{"num_hidden_layers": 23, "num_attention_heads": 3, "vocab_size": 605, "hidden_act": "squared_relu", "norm": "rmsnorm", "rope_theta": 8190.0, "tie_word_embeddings": false, "parallel_block": false, "weight_decay": 0.026, "lr_head": 0.00836, "schedule": "wsd", "decay_fraction": 0.837, "final_lr_fraction": 0.0, "doc_mask": false}
Each number is 128 + 32 x the weight over its row's rms, rounded and kept within 0 to 255. Layers, rows and columns count from 0. Numbers have three digits each. The size before them is the row's rms in percent of the matrix's.

# down: layer 17 MLP down (transposed), 1152x192, rms 0.111, rows 847-882, columns 0-191
# up: layer 17 MLP up, 1152x192, rms 0.126, rows 848-883, columns 0-191
down847 105:136068151111133171127174124164103125150117119074098160170100089129108108097169080168134146127104061137152083197108132170135136118144159097156140165093122147133123113176160095141126130107128206101133102134127134114092171166138096146075149119113123164148108124072100122166061104167109138113137120119141092129168111160154074109124135113188132048144163123108155125051129098120135139153117100159104165119155110125152168046082107164109115126151136111123147125090208111224054145108180120144158087144153130110107148085179086184174048178112113163169136144147163112127121137116140191154
up848 100:106113134148149129082144078120097114162122134062099144158131137226068153120146139178056091072100137111116127132131134143128156113112137061127076150173093085198084115215112166161140130164081162103155089107152135138121120076170108127173153141070086163146107042140183088154106097121205078092089118187087176098102079147116123106102105107101176157133067179150144167131132119123159089144134141172161142126078144138122111118178087134171132102165110142144165134138125072098136112158089152110100099104110136150140195120082136102130171149102117149134130135097116139140096110139148142124
down848 102:150170166134087100106182131034083121146115140160154129136146144102157171134147105182144108117096133119121197128118178172096086132108115154128056075061171141123150103140111083200102208071114144102166108104113127149155085173135175201138100140121109146134137087115131133052053063168085180104105158077093127162131108157132150174105122083122145141186172118100130131044122106134098142144163100117110163109119082083162091147133206168151151150116136106113134109130186141132153113147103116145111118140104092141101098155119170169100152084152142112138144111140138148157118133144153086101
up849 103:132113125079097097138121115099142198145166099185100117110118132119141133154148135136147129085178104128171106153158092116096182130085145132156141103166098130125162123102126201187101121155162213128088145130096179145122160133164160112115087200134096170139185174101119072158123062161132154174141148164125134190183108084128105133123125123161150117113144128132166156114118196165113144083086140141124102153111024144127133127168137129153138146093091138188202093104107116172133081136168125113110128179129195127155157130095116156169131175113145142188158140107097120177140105170039112142
down849 100:124128106124083113099129139153133140119085108133138123201133122062157090159094162104135137122094117134065106057119141143154180134161138091126068118139100121089182147148131083111170126134166132078164117050118190094069168086102094170210119056166112107144104135098124151119136171145127117117124085133179082133097132143133120059154148180117161118137114133125165128124136168156129114197152154150178128111156126056150156112125145165122158078137178144090091164107149152175116176087136127080130129098156155158091097169208114070102129188115066096113133162135128166116088151125177164124
up850 101:101158127056114169124113136155119197189227102086148107138111148160094221105119098133140136112128095159112155106178129104126110101143137094138108133197152143080075106114138148178161128113170097128107096130122151070164131092165122118160120111128057142118175064153130179111106123134118129091143166133067166132145110132105098061095106100123113134111127092158094123080160139152144120145097095145134103070132114114160141118219158140142134144089122159141148206067126123113088089118136054108124118161062108157137147080152171137158104060109193176166124097097135119099148148127119105146
down850 096:167153142141115118099107146139108179114129090142133145089137118146133108197154161130113093123126093193145124106164139153093124184157154074093114103113125160127123110115138130127124097142110136104150078057113178140130124165075152079132108135169163141099103138117167124108105182139136143146103190125166129134081150137079151160109137132043159090107136148140112090105161092127135153113179113093192175134105168110127071138087146167115131107136112073145123088159161140179207208129054144112120102135105146084176119141136172144064113125059187012096131150131176141164142115087115129070
up851 093:091216199077120164105123125077087147147124128082115129095138153163086197132176099109158066157166118129122166101103162123079110086119058121113146149094176155123148098175155117149146124211137172103076113061123107121151143135170195110101133173128125172183140128115116133164098104123116157143096153111151143138119074125069159164149139109159158154154121122175175126136120123085135134101071090130175099146090099112132069178112099120197149090132135112153104128095118111151148140122085178149144134116131110108132195052084129103122133167164149108135164159110155137143117069165129063179
down851 094:143138127173151126134153175074144144163089166181109126135158120152171137105109128096130105148148175129113155129095144148111143160060190097102189125147142094159161105118155107093117142180132126126146057094060150106069063125177134089178200069097197152176120113078102096123098096178161161139126070132074119077132073129124133108180119153173141109096060176115137124154096126137154162093124119142116140070170137149113155144099109150168180145096051099114189112111114157151138106150129132158142135174126142060157126137151129164133123131125157153113116180147117164138198193131132166111
up852 106:109145149119134123141134174096057141197110128119152145108150188112140130149086076192073109174158086165103093125114153111179155069122126058068109162109161098094105132139083120146137085090092131156145204139097137095153095119110107133081126130141135117163198106171149164156094140117080143094106131186116180160099117131148132132139073086081108197085116053129130134118152131132111116099149147141094100162154129132096129158144118139173159108125158119187107185166106076087145136083094185177126147156128110144153157117165117124097162146135149170185092194090114115166057116077160129138
down852 107:115095111149164073105138097105065150102118144195065203102108112075162086168126106104117124133124112077129131158127172120125088149146122104076185114089106143132123169084188140095166171131138124123100087097112122139115142132054119126113121159135092103117142174172077082140114145124199101118131088183157083173120171139106160170149138106074154074102110092123103073119101177132123160109050134122109156090127124147112100099099153104140142160116122174086103112118139105151085148174169154203100108077147117104141183134092090125153124156164177150102123105078085119145103116225081139116
up853 094:099172154138133180172151135107162121134162077184140083157159077102140122140085097162170163130166154137105106158065139101128186116110164116098086100117181188153150184081152177156114107133091152085111095112163156154104190126103132141111134160128125112166103182145220142081048156101137159159158183137093131161109132120101071170114146130154148158113115087121116167149138109089085089147121101170046089139128122085104111095101103073195128114148138145169130175136172127089102164148135134159105110138107094124155122125143091145117133088180116158124084117154122109125092041169098130182
down853 096:116112081086107134108100141148191104154111102154117081199159154107160132151122079112133100103072126125170140117162164120130103056128069159140163153156151121166174102130090141106204131112169126145153064083094105157137096093106139120139147120103059123167190104167099090032082140147118096143136169170112079124070122114159120074142145127114148133104126145121171179069168158122118150138137088111140132099159219155170074130109181115154142112133128129145120132131163104133078066128105115160133172101108172129076049124095112123130155150100137069138110144088083133093118093088163100111
up854 096:094154107130139148101153114135151133120173121111091097102137198183137135057117166173169183101170116127185112158135124087142105149168121164139126137151181129125143131176110101128117064163154081143122069080183166080106161182164157108070109169055139135107110130171136134113077129182096121143071152122106126155156119139123140088087118103132110105150140107222144117129130136082085142123087076116111140054132107105147146139189062130153101086127101146193121175159188112157117121186157115109126118137164114100128104129164131130181152178160069157111148166174175116107090150088175122105
down854 097:080129128150134122131123103124120158131120138159093168122131084154168128176049096103168113149135159176150101114138191132168127149089086026083139151120091139127091162128132129131108137167109169124126101157145130142066108130140099181132162157160111179164070131192082105152164151102092117192123122152052132133138119138145158132184103116123128136171094106170118130120135079129198117162125092088131169151084107157082132113177186134119144137112164113137106160079104098108221091215141092167107162173172159139118152101099131101115210096119100138125133122084092121114125099115145126052
up855 096:079152105131100146088114089097104097140127121157138131144130115121139175166093135172114108139182105094195129129089102059197112119147138099140102147134167148056132054173105156108153124107121070111107134129198158120167087156155115132130050150158148133146151133123095111172107106159148158127145194094146135149140124109147141126150083043152156182110179144156155160078137105139114112047098130200123141139126057157132141089114069144146150107109130150111122151145136101125146136096114128123144009140099138130137163160135077142194130142139128187217173093138163138110111163138096115135
down855 096:113103140098134182137091103145148149119101107123147135098155136144167118162169162105149112142171139131172175073184141077135137121142120122058101146075139075085117181111163086140112085139122158131158192128114120139156144053104101183159098075154135129102131122137042115176177135143095116144077083150093130106196105084137127122148089145121146137139084103073158122157066175110169123097117153116135147070071163098136150131156140129143177121087065098136076034125083108146107118184046093078124170090169143140186114116148103146112116137105109093130125136144149140115124110078131178094
up856 095:072160112103138136151104117163163128088102153113140142132123143126147105134126091113139118156186118132200119145174111138081095136119048127144121117122170110113051052169121152138108074189180218148122100125120105104098120169161153132142041129106170123137090108112144088177102145110117085175094136148030104142146100100149119104161101105124154144134100140171164142078149171107172098078087031127145119193084105162148072091131096150132153118125132113165132143140111122115129108081115088085136105095136082182125163107102142185118158117195150145133135148144180073144105143099121125146
down856 093:141173150174074083153183080146152112151161125164132104160123143157117106139092103129143105139094051174168112192171136180101135164147168191155209145144155131138147127108166102129143110186119138142139162120099130177116195112135188151167160115146161129129053128134133092140140167104100122100108154141108085111095166171155113132175137164120134170178063096122097129108093136124148111149133135102132149113080145107128177102132114158100090129123134206048074123100144110066137140151134121178150179169152102203123085165148081054099143129110098135091118117102137121133208115123092145092
up857 100:096113169124113082123161114116120181082118112099099122101133130166121119110094169152125113117128144083145085081111090117095116060147119110133150187148153127069102118187141157162146134153101104120121138129159198146191150155150108093105084110086131117146130087149161131171158104086154132156060097133116132169103124125117109100106148133107075173113164068176142119143150130101090158122064106180138115103132131129111171151122146159151117173119096211218142199131081119166091084161142072088059083080112139160129176081145129171128129140150093113149148169108209174116114089129095053139
down857 097:030177097148166134132138127096158062082136094167085114189106142138148121119130126102110148208180173127099138129146124144137164151128158099146153155103100090106133121092127118109152097193148159136119151148114167170107127189119111052073155113128105096140075176149095097095105116154113183100091115110117133119108147130081156161141080099125076109144111164124145107137121193135201129143138186135097137158163135121197138090086143068154078120167083149083114108157085105125163110165180142099097133129163125067085131115152094116121140109120148109117113182100122215168177159073120094094
up858 110:110198155124125190126169058157021142142136125156102129079136158126095090135127110131069168140175074121161122152161091112197209095157120136096099141065159176134110131173143139182111140135176216173080162088167140118109134124102101120085134182166188152149122144123097100180115084153136097180113143106115144131124152140117116161152128145161199102094102123135153132145140097112133138118089115153158159158093089131143052133119092082168075144140153165125143104099096135171152146148060145084135104140089101181116119101140145140142097112135108165130094077137154095125094092121095157137
down858 106:144066156136126140114110133151143173102092137101142101132156121116111130144177155150144085165121145080175147166121166138107117109097085129138137132171156133116098131092099127076101133097122112193132076130137121083122172107155123181174128174079163169141159033173132144116155155126091153164098075089117185111110133114150155109113113180190146111142071171110122095126157089137108140087177101107082050175153130147181100156073119133102138147162112096081115078142125072081116172078158098136127178157099177096140178109165142161137076136160146136165122123133162101175136142181184041089
up859 099:159111146151147129133140124081110107134207116105155095130133135127136146120120155115091136127163109111116172134144093123151140042116166126159159110171136092157069168120112167196113151086148162124152084071080082136166078106136144149154129124130137148166134110203122104150121118123064058165118127143114195156127149131072083139106108090116135131060126138158096106131104217117114112072119091099111117120138125207170115100153133143154095193060153118089159139059135088148144122103085049124075106117154154159045105061106114128130151114174121125132155109105082097131172103121115090154
down859 103:131076136123131135128168150139122117156131155132156114186088120132134134158108154162070106147172099100170122097116117112121181148123148122115154158151140142079128087122096187170165145099118178176169155083179102106150100106076176166099105127085118059068151112110135105166101088114132131100126121146135121170143135182138079109132115158074226154103144089145120079097165080138105098196125161155145138142169071124119138139144167130101190152149097105095143150079083094150166140188149127138107170147189121114178141079105117116124098133111135125058086089129178090214111159159109170061
up860 094:153160168083115162099067165132137104088160146146153099116117117093042139140168141064110148043169109151173147160163069134151121050103116138097098123143132167166160126157095147131147161128156103156130186108106155125156096102071126126138127144111083118131117114113149115144119077220139122115111146129176146167080140078125074106157079067129165155130123075134116160122138124077168111109088007127105113104115119136176110149145068131133119129110109181180163140144114094126156136147093087105125149122138111135164210157097159123167111178101120134161141048179124134145109132127139110139
down860 093:153173120114103071126164096131128138118189134113145120104149136140036156133132138143120115138115125197125064071159132139129150157151125154094098147134098173096091154125128124088126111082124079113130131097057093208195181121102125177102095107078186072132178111128140150138163096142157124150149161087152087164190149136148169080065192209100160106111132135106123145151107151105067100105179164061115108131187151113114144126127152169141173116113114130131103119116130096168170141135174125174156120130165126087075150112145127141132118168109124093113174139089035120135137088149127141183
up861 107:073208130109089156129090160172085205143115144123124120127110189222044130085143117087135117133153131142151145122148106085215106079129153080090100148159112174091152119148061156111086140089194132143162140102106159115171098108184083134118101118134128156103153119124148161166074143119147125143143107131075122137110122134145113115113146102107120165066146127127110123095164149157126087181137125169144118126111139100125102123097065152162133103104161118138123129170136071100192125081144147185128091145129129124148160107112149107197149155106059193210126128169125068168124113085118111139
down861 107:133160126153143137175125134168149110144136092123127130174099122103157075216120126187138133121142132105139057146141103203086132080067110109120096157112109081083105075176172165120114104098166148127111168072140149115073166124051150136086117102129124116160086097112072074111129091194133123100142106149152192088085101131088120139116134056109141079107105154155185122113164141091126158125175092155150090138120066167081099103164113161076116137121152124133113178083125088133149150158113083069145131128154120145174092114157140099120143166174145148108102107094105183066150171097141177106
up862 094:114087114144133136164134043124099180154141112119145096125143080181155144130114153172109137096160082140142195072148079128183159123133154125162112105185147131150025105093085106162127138131101172163155176134136189151129159137156116140129170086126098097152124122108106143121104111112065096124110126092139101152075065121128144110104065130124171205100106113115148133121113182136144079094136147199174108103145089130119095151230119100161135074112103155155127130140135051149098125124109140139123105148122104126130079113146159098158193145108067140166102117138122185175168112184132103175
down862 095:067141116123077113133089153101180161115121102122145150163108124139155052108173137081135144101151102151070099133086155167114182078128134114167151111121074115122115137100149105161124128091120099109132061140153183102123089139118129106188138165069127181142163143163178114091122145177104194161163108108116125076100186087169122161114125121052127155088133157117111133167141126129098137156167114078123121206129108134102088084085118183116168155093177117152099149136135105106107068160169128210187125113112125109129167131152152154193122063119111041105117096122079122105096102143095118151
up863 092:129132231145159139129138099145126081153116121168127086132188135125116129164184120084116109112132189164138177067159125124215174135114102144180096117126134110126163159095074122160081128157175172045134195070155145088116162075144108125141133089150129088147138179112157127105133167217119103140125170141108112132171127148121149105099110113130134175133087171101146117117134205229128109152132128114108109143098121139130171065109122134156087162119134096174141104139092121095148144129140181161095123177135121113097163168130149133106140152107132181178124133173099076129125099152097064164
down863 092:161142204135104133102119151143093173129172170095138168123133157108088108125098115098101094075111138139124118184116175134087167185162119168147171086155101093119098118127176049135160170101177099097145126193105090145143120114140128063098073146060174136118159095148138164128149077175144086111080172120063108119149122094122126100062135175100108049161103056104160108165059124112106134154127150117107130125183054053134139179109080081131148106136106127170148132099139128164093123158159096118134155130160123125128142103166105094151100114160112122147147130118175066109114111102159138163
up864 100:123120096094124119064139125072091077142119093168122112126123154109078108131116119139185100104122145095169139166107115107102167110064127144116068152095140225090106144131090192136101109125115143058125175123121080138169126147155133109153097138147148131191183121143120143119072152094157153147069108179164123112116118055102129068094153105075126106101113091156162119116140122082110104152104075127163123102088115129125177124113043160100055086167138112120121132143092117086125084190076129092182158093063134134106127113138142116121162116123094182157179104131140135130182126169082064148
down864 105:120142150117078139118155091115134176103133155129161157165100161127090118146104110126119058115121070124141175167114105089099122135168157128207131169101161103166149185145106152145088134112130100200151156117142093099042158128144097101089115192144123095136091094154154160157126156131096201167128160063158120128134102140138129181137156149140168213112142190143117152106185116169147111132115113135097174166108065160121202046120150181129141089143177125167117123107101115099070134152077122141142209175160110155161171130135090114138104103145118076129113114170138076114133133138102129090
up865 098:108110123110146128070165134156117198155145133100143065146056136107129136136131121122124120133178144105171077127124106077142189109123121176106156088077164141133117066124128092114147108127135110116133157140128145078133136110123142031147064171084081127158132087124154152149125196133160139096120113154061144139099131050137141171138119081148146153095148050193142114098127092165143104139117126128093124113139121132139080132149101110186104188157171086090099173136098132095146160106044096146147182163131160133126113164133096164146185116069096176122097081129148103133076076128132051107
down865 100:154108118157164169169093141165124093110078092182123187109123119147158189150099133097166159164101106148079126139193107078101154173140165040095151126100076089124175154074154143112134144137206094064115059109132155136174146114133064121094208089144157174084109199133078131125114133119162122118082147086123119120163205148118122138166102127165097091133136125132124125136081131114065110120142127120182108111147107103121116135161084106115108109089094129115097089148171165107117155162151160147129109144091103106169120167096107094111091128159172112145148121149112188158119157099108215126
up866 104:124129118112133135171184097088126187106213109134102092118124129160118130149099125149180162114124137114164148151137152135098096145122125082177097091077114199122113136129167159136089093087116083109161152140065180136119162099114125131049087170094102159103193134146199151183109125100152138130062126113126113107094100164091154129143149138074115139089163076178112154136109085143155085098086107124115123114117134137164090167091074142146122130132121124096110163127146137088083132101133145074097114161078188154094119090136165182206088110101115171093121165157173074084065147185143160160
down866 103:119106109080102053145192166153163181127081189072107050137124111141178139133134089173128181152183131086145132134105143084150155102144074086097179158116110134095155158097164122107150115149108124134081103144089186097137171172176147170164147108099118072133157115186182112127140139184141134171185158140090122080121058074137145152101176149188095149162109098136143181138136103168108117138105121119136138167159050155136139099149179079113087200179134130107141104131142102175112150139171120149151131151117061170114113131141168091115136138155101167117169143119120083119102146114143113137
up867 103:070124129107095121132207160105151190146098144111091127147093187160091119195079054113142128094089121117160132126119091134107128146081108120130126136146193140115146049138128152107134075153130177127124118073168141107176126126219134093066094193149139122122163133123104101150071105123113174099120147107110165114098155094135161114149129129103185150150079126144095147155144150135152113160082158204098116162130107168132145127097172158146155101121088175104088161114156125153124108148087067073135076146065131157128115088181066128150102136207102140144116144142092151122158109098067084112
down867 103:192142186136149140116155077097119074101106071092170149123124183108145133112136156160113147102087157082120166125129055186103124128147124175167166089134140157163189209135112135093056120115098115108138119151126149115104082140060161117144090137149134147137128091088157095107087111131141110101138134147109075151108057114170117086147148173135077143155133179121100112126146078167086129149087087149125123127106144106118109164155176207153120069077198166156085086158137151180124146103132185124160127104161085169100146185116145086169131064125117124127165108126107139163164061129117142138
up868 097:168114158101093090122163094117133158162111145062114120076092110182118111125085149110137111159121102141141141191052136110144108150154114139156116137063098152172148097171125163142088093137179140092065129158116215104134182124136145112116082136094109164074182102118177176148138083188096162160103103156071164121167078150154074123123136125117131142124140102102127157079131109085098182145109100098084165165137149118115101149088127170093167140091113144168132141167136062106147101192160127121132130096113146038128173122094162125176110098130063144110164131173177116083127162142141132187
down868 097:064149144128148110117131119086143115089129109100219117139103138077158107083147114140088096113138166148171153097119089114133086119110131175149178143168150158159077119214104134148162126110096135214140109086129093110138152128060135102130153145134080123176083164089137128103111120121133126112130141128141107150159176186127156127081158102134155089147080135097121091158132114153141147135113122179141128150141081154126168105157168112145092064154201116112102150144128105212099129150118125129133088130167027164108058157174183113116195066079130095073115107092133135157162062125150140130
up869 100:115122136060138151093123100174086144132156104169112160098086123171110120195141129153125153119143128134177139120106088036142110125114107143125127170125172150129122111161143163118118121093170120163125143123143157130185130150113086097079062145132119145156180129130107109180146097158156107096106148152170111158092101079072124104124111128105133185116229066175128167140138154121111116089093080120107067092129105134074177134123109107178068189161069145083123142166116082145120077109162096092091111154074150113145180120089105153128126123084102155131209103090191133103129096176077095115
down869 101:083119128181148113136155113157108092083125136138151125130145126073119157188093207077167141084104101163145088113172160119129148204190107190124123186133130129125163089116132162151173095138134189138099088113113127178107132154100128184127122115103162130127129184156090149105160093162157171107118103189203103128176090113098152160106136136120134121146126187105136142088063149107150157142064102146094089115193146087146190163168196128117116085161172092154149164104127149175113172109141063113129166092161121175104143090166141111119133171162143114069127127084104128098107150149145174147
up870 109:113088145106138105110126088074102119154111129139027118175069145117082134102125081169074153110128111147141187150110142159159136101142136178094113123169159111102108110131120179139114113183108136145146149123156170082142131087148112103058140125070156117141160154136112123177117058112117091111131157198166134153121123131082067123094104084076106094127133148071202158103172137087220070142142112197101107085147087141154159177128083104102157155130064122069121201156124202145109131132076130121086107113121106138103089115134123160135132204120160103125119127132140130140123114143111104108
down870 115:149104147170158079133070125125151090099181101066126110190098095167114089107068159106105090127136147133111076109141140149096167123144199142149157126063111143122084144102092150096133164052108168184153097120101187118087157143117114112081138092109064159147133127114053141124152120144113159137100153137116144137084105167180135166132165060163149136129158145193176106164150134142157089108137089083139121181124095149146156130130170144139125169101153137083097130073142119133127215220151134087099153117159159138108143115114149159178167083112129097154116159111174098188078120149154154117
up871 106:126159138156170111133113142079128122194171074084093095132112137175060090132104156114077115118099104060136105117137096175153116102134095103116108058135105138105112112140079204131158124104142125101156105111113143109158202119147151110168108135123107143130125134153081087127092061146107128171077128194112100097161146137137123080091070111063157149165111086121136128116133167113177142074143128175115039181165099172105160111104125087163114122136137117150143105099174074159146079093057149151103089196132125179121089119179086114114155117169143156144140149107139167144081105113124057119
down871 101:099128179151099095106152114075142160120122045139116090099160106180111140118169134079113112177107130164123117077135140144121138146086146142157096158116093144161086115139118093087086150169191184154096143150152151087121072159144047150101110107097132170062170135038162140086112086124146159123144060143178204162151077137117140096109126141104173091120078092112136110118133080112124160156133212100129162169166106095141104141122129166156114114121152141117150139172100138185129119155115102201116143117115172076125146162125082145152118127171109062148135189125120085086117078111123120086
up872 095:140188100152137148116127121150108100126161155078114162136110138123182097153161100095109160092147127134138157069106131140053130132125124113156117126090122192153138127143105113135111155110144129086084209041130135127103084105103151133127108138118091124152140111164136043136102167140066184194060069074139130169081099131106173125048092123127128113142169048136122170139157131177141144057121151060082132081112119159179170096188118119122144150123138133093149123123177168118148108144137110155095110179073148078094147093146143177103127131139109166196127123159127106105103102173105125160
down872 093:165131141183090076125072177067081150098099181171142188125109150116159119113166162177176141106096089020106084108141135127103144139081200186111084115150195142132207157074093142120156130098098140160170170103117174056115082176100130084140094123133110162084130141107135112152145154114103168100190095159137122147143108169177087130121129138116140108102088133080093108110091131112106098113188131129111150096155130156079119118157123201133136083137123118122125092108105051088136104137117109133132124137150065117135174145110132140118123130133153150177108129109194100122112070149110118108
up873 105:145126196110112076148125151167178116092108129142088078115068124100085119176099145107136140184187090125165158198134125137130135142136091066151070097171116132105139162161136161145091106079161111089114168130138149103140111104091174151121065074062132114146157086110158160142076110154121126136142146120137164162144110109058101116130129145127094132133171109077151166155142160130090101186086137182074102188102168125130110169169152107114067174094115125194151189108118132134130130079131133131172105098144094108183169101074156116179099128124147129090107134117140087066065080120096152163
down873 104:145127121138078120137138131170114127164087157129164145109182090126171121128147124136070087071068177151161140102114104092135151095148074146123152168103121096110155117145110146101084190109102144162058167081138122121118232112175112080125092156124136062161128102117080108123168092054184141137129154208161120142128110078205122133150175144152122094142147095119113081148122082058139112126144127120108104148165091138139075166172149108179149087137186145154117144119108149183125134134136136122159051135153083084104127159162149094070163117156163158146142111137091091150153178088135139101
up874 101:111108122072110130153133140123128161127156073099176123112051178074075152205104064136156100073083128143131149126132114107139132107114144099144145143148153142112150090127195115121177101136153159125106144134115157106150140166129140140136067114091116147118135091093139104125141079130047125159072131203097165140126154163155094117110145136139106157114149091178151143110188161067139166129125087127083132165113081176153143156190158151184094165069071204116182148131124171122104142152117127097156130134150136193082133052138126095158193105195111146122154139141142084088094163146095117100
down874 099:121159176092159107135116162197085126152122089154160104091142105108106127074083109100136201153103131182172135101131098103086069089159162140098129129072087147146093153128107146098076068118091151125132098127158078126136084094052122119134096137097160187082094120122171171126137172126098154143156107144143110117176077156156111134139127125152120138092101091081060125072152098173158107175117136104105174108105145106118100126091110118150175127129117111082093154088161178093117170102165159175075165115071145110129123114131064150135132108053161190198128142128135120185173124110149183118
up875 095:123213128100117117121160177116097106130172066155060136129152118142092152163125148171174147091157102156101187121114076112105188121090113128098069124178132123072109151109090149145107149105097087152113116141158114124103139108098174105126100150112079183145167147134185142165112097128156155123126103142150082086076162144131159080087084103108114140110133072176119116120117133167123162090117146116144111133140138188089110118156055085154144146125163097128129204123124125126089140210174044102137136098168132092092161135102177127083113169073084129120211126182136143104099127182155163138
down875 094:104084178146119135132130138105146173171109151162130120159086112073124115142066106120140151119127103110130116134150114158142117084119084178203113195069165157101124131141196115111109117094108147118126080180090151144165102181110132165132134165108084142168100114109097130146160084099166150133098150110093097154094080113111177155177176175185117155108072141101101165110174115128047150149144146086176094143152095125116126066174199163123102102170077136136124155127078063144141163108104112102066184150175172117083113133157111156135140158114090173174107186097069128106161099110122110153
up876 095:145100124068094153091224104151166144161165091129158111159122169097091153139087114122172198138168145184140131174074088089159169098132104155133115095103129150122136135174140152083116087189171143111133095145138157102101143160164174135132104136150118125193163153152102171147141118117156108145115133164100167188121162134160124141157147106070149103072190135134072130093142170166120139159084090159092121126119128144152117152103108148113078178076190081165097100131108128124173144165088077135123098097102110064160109172063160124189141187142093149126165076075142130104125153117097159160
down876 097:096117182105109138088120165082177140104147117130096124109168098191117105156071125119109067059148127084105119151140084118129141127125136201127182181144150125091122080060124171126078180133226111153154130172101150085148106088148104101111108072161118133125147105140159152094151146123094087152115160116147096092145091081163173135099107150096155103104125096148158144147094155128142084128093182123145127158157141081172144129103131097100105099116128096035164108098131137134166100089102166103170108147077167154082178126131125105076124084155175139124078082193092187094138133170158128106
up877 109:114167147138133137181149097168144152175166155103158121150098134185086111117091171133104147092141104150140162118085144129194127172102109111134139109131122136130099065164139106224109118153164098124113124081080186123102117116133137131075143138129109157113136130176139140184135170102153144096087143165090089115171126143125144078073181153033189130097116106162111155153145160148140156149074114102113082110122084110148152141185113137147166124113116161132088119168106172199150140119110109166021081115122117185106099083164125132122142126173071143109097103151130142078074080189160098162
down877 107:179090076083141159118090122160109169093095108160179084097139129135119099163123175114134120110075149138083160107071112098140131118090097110084078175118179140166111164173159087147176121149166104138113149130074123151109156097177080093126182157085115122135085136107104128086112094131092116088098153124112116177121134083127112134183161110163160159161150111142146078190113141084147118126164120048123109152172114150128136147211149092117137190156102144151158148092132151156070090127161123045203147168130116055085156139147111089132144093105166135126116101149161091083152151088140157072
up878 102:136124167064129090092115111075142089066127079083139118087101185111162110141155068135093117074168117142109091128145080125141104084132103115137127091174133121141169132184134128136126128126098145155085172110132118092149116146099175121114145208107102153142183121125152087148128104218087123076154172104094153123103167131111070150122144114101112197103108106171134182070099120117118113149128087088069102134080157152118163154129116086084135102073119166174153167095094175210151110137151105122063147105142173153144164122069159123079097122160129101100168102163174072090092112115103125122
down878 103:128122119123150118078149128081133088131100112156189156144114122093112108088144148145113084176093100128145155114090107147085188139110106144121140110127091155208126194151139128102187139091151117148101114119046140166160093172164163147181074109121093110105137140119087096107090128184152092184189098077189069086087135111141111074127119157108083101093200096137073129113103144094134177176111148117168160140167143076141096118129142158130130140082115174129142174129199112077133114107082142105153190119107112073139122126170162125148133131193139165128070161153160169114120127104177110169
up879 104:108129137122068143098134121192060158176156100146094117150169161224101117166117090175121117109150119158089163076111102160088118172158177178127112113110124127114093088113119152107149119204105092095089150056135124107093145099147109108093071145092115107134117110183119108129136127125117130135136113185127073146144142094148093130066164083037128163123139129079156136130146161112116080113140121146167128146116067161098084149083104152089097145107184123144136115137115066055186120162135101136108132149128123078060080075148177152161091171117087141102131166151081149129117115184112140147
down879 106:163101148150161088221124159146147149060117101133157133139135188137136145164134152147103161102139114150074119134097133103115153139201135137115118129124087104063132111087161088110149190135131091089135108133174056126125150188086130079083096073066164177079089127167177173150173198099107130156137155112152165116116103114076185156095129138171112187098098167111138167130110116139098164114136141142086146155154109158067127093143126087126189157108167151168164140143100130145110105142191183145162156104161178163099124152088106108134101089115169125149113120132070139136178104166103079153
up880 106:130084202085164186111132094160171137108152110049078108133119084110102115142110131177128156113138110093098101118087129068120104104084118125117148116162084164090098156156117112173155111102136114117148167113129125111187100133139124088117074183081105100168136088144111126133118118179099153144138143195135171151188142088061106106096084115080181131124168079078140150084126150166198083139112153103120102119133146125167151164092152109158119164160084094148143198098138140140114106133135106173087133149063151070141127151098185141119111120144077092146107145082124128130111066182069054152
down880 107:058171065221074097122151159132184088166150148123184114143125146150130088144141132121135139099103173135128123152137144134136151105091142159090165108169190099109138122156158178190083162157115080168080141078178135148132151165200115134170199091145139144122117079103137126178107104176091067140171103067124131129178157119170181113108105139137144116152116149131150127141127108084117138137066136118113139093146091179190195127150154172136135147120096092162176134124119115160073182108084114063119132159149120145198083167119113118113093105159137117144116100132127112139142155065185125112
up881 091:092070137176177119074127128169107075132173123092136101092091127117125110106169159153138187103135122123170163098164098047167084128087100114114162171200147132122090110132122134154078155122173182115133171104127135125180121133198102091116131144103146149113153135131108139081142132134097100136086144107146197175121125139109128160087113092145129195090153107163086195104119163154119143123113162173117051112081124154119182153170126115135057153131083163127085187130151137189153111062133097128110085132106166090177071107179147174143104115153125199157111092084155096110106123126133104136
down881 092:132103098142040107097121121113150141112131124154125087160101172138139149093144062137107173157188130124065114088093163140133143155142094137116140132178134120178162089120147139170158107141103142083142173093130128101159172095124178142155160068113142151182152159160146134150112076077081193074064118175095139118133152213148106116124115121165155119151119118135126197127194094115094079138152106167114123085139107117169097121136145165128171072145159122112204142109133083118121132150129175122089198116142169144053117044145105141176095098141156088131158072165155089110106144137151119160
up882 113:078098194119135163130164087168158136117109172116160081133142172116066069154111135091139117106142078138186146139150072135114141125097092110127080105103185134073107103132085197190101085138117096112085152063148163114122144110164198108137121190067132149155161130105181172130062122116110164122153110103089094119151142115115136111106155111055093193135107140149127112128209169091109145109130134140085091134108070133087125136177134142147101124162127202143166184147148074136161121128144099136119100139106114119137138136103171127148081134176132152187126104122080111114067085095116157184
down882 106:120172120115093163131115133123101128091152150123104166164159128177058102074100077140116082079137153117132134144168106121101085094114106156114160122151152114114109137146087115156081238106114092162139097138145160116110153137117127117199161138070140084116120136124124067095212125090129094159172096106158054103139115133126136152125164125116077109176159116138172081167159108086091094143116147124170134181115134137164141130063168197076111098115099154149083181116117157153132123155138162069080155138169205133134130127141169144128162093137092084152111179118122142135067086126116143042
up883 104:111119147082139139146197126166115149088124108054130090147094087090101103193133149119096111102123070174143198115122052110059123117086122148121134161093098101096100133189092130122095101133153115083141113065192158116131126092125183107151094122135107083132125054140140056157161102188091118125084100184120170120140156145126099080124094142072167095082113080131135128060124157098111149111083114123052145094119157118146161121156084158171176162135131074148109139108080107115160122167128130181140100136103138147097167147114079124102183100156078118102148141107084125102115126172096125134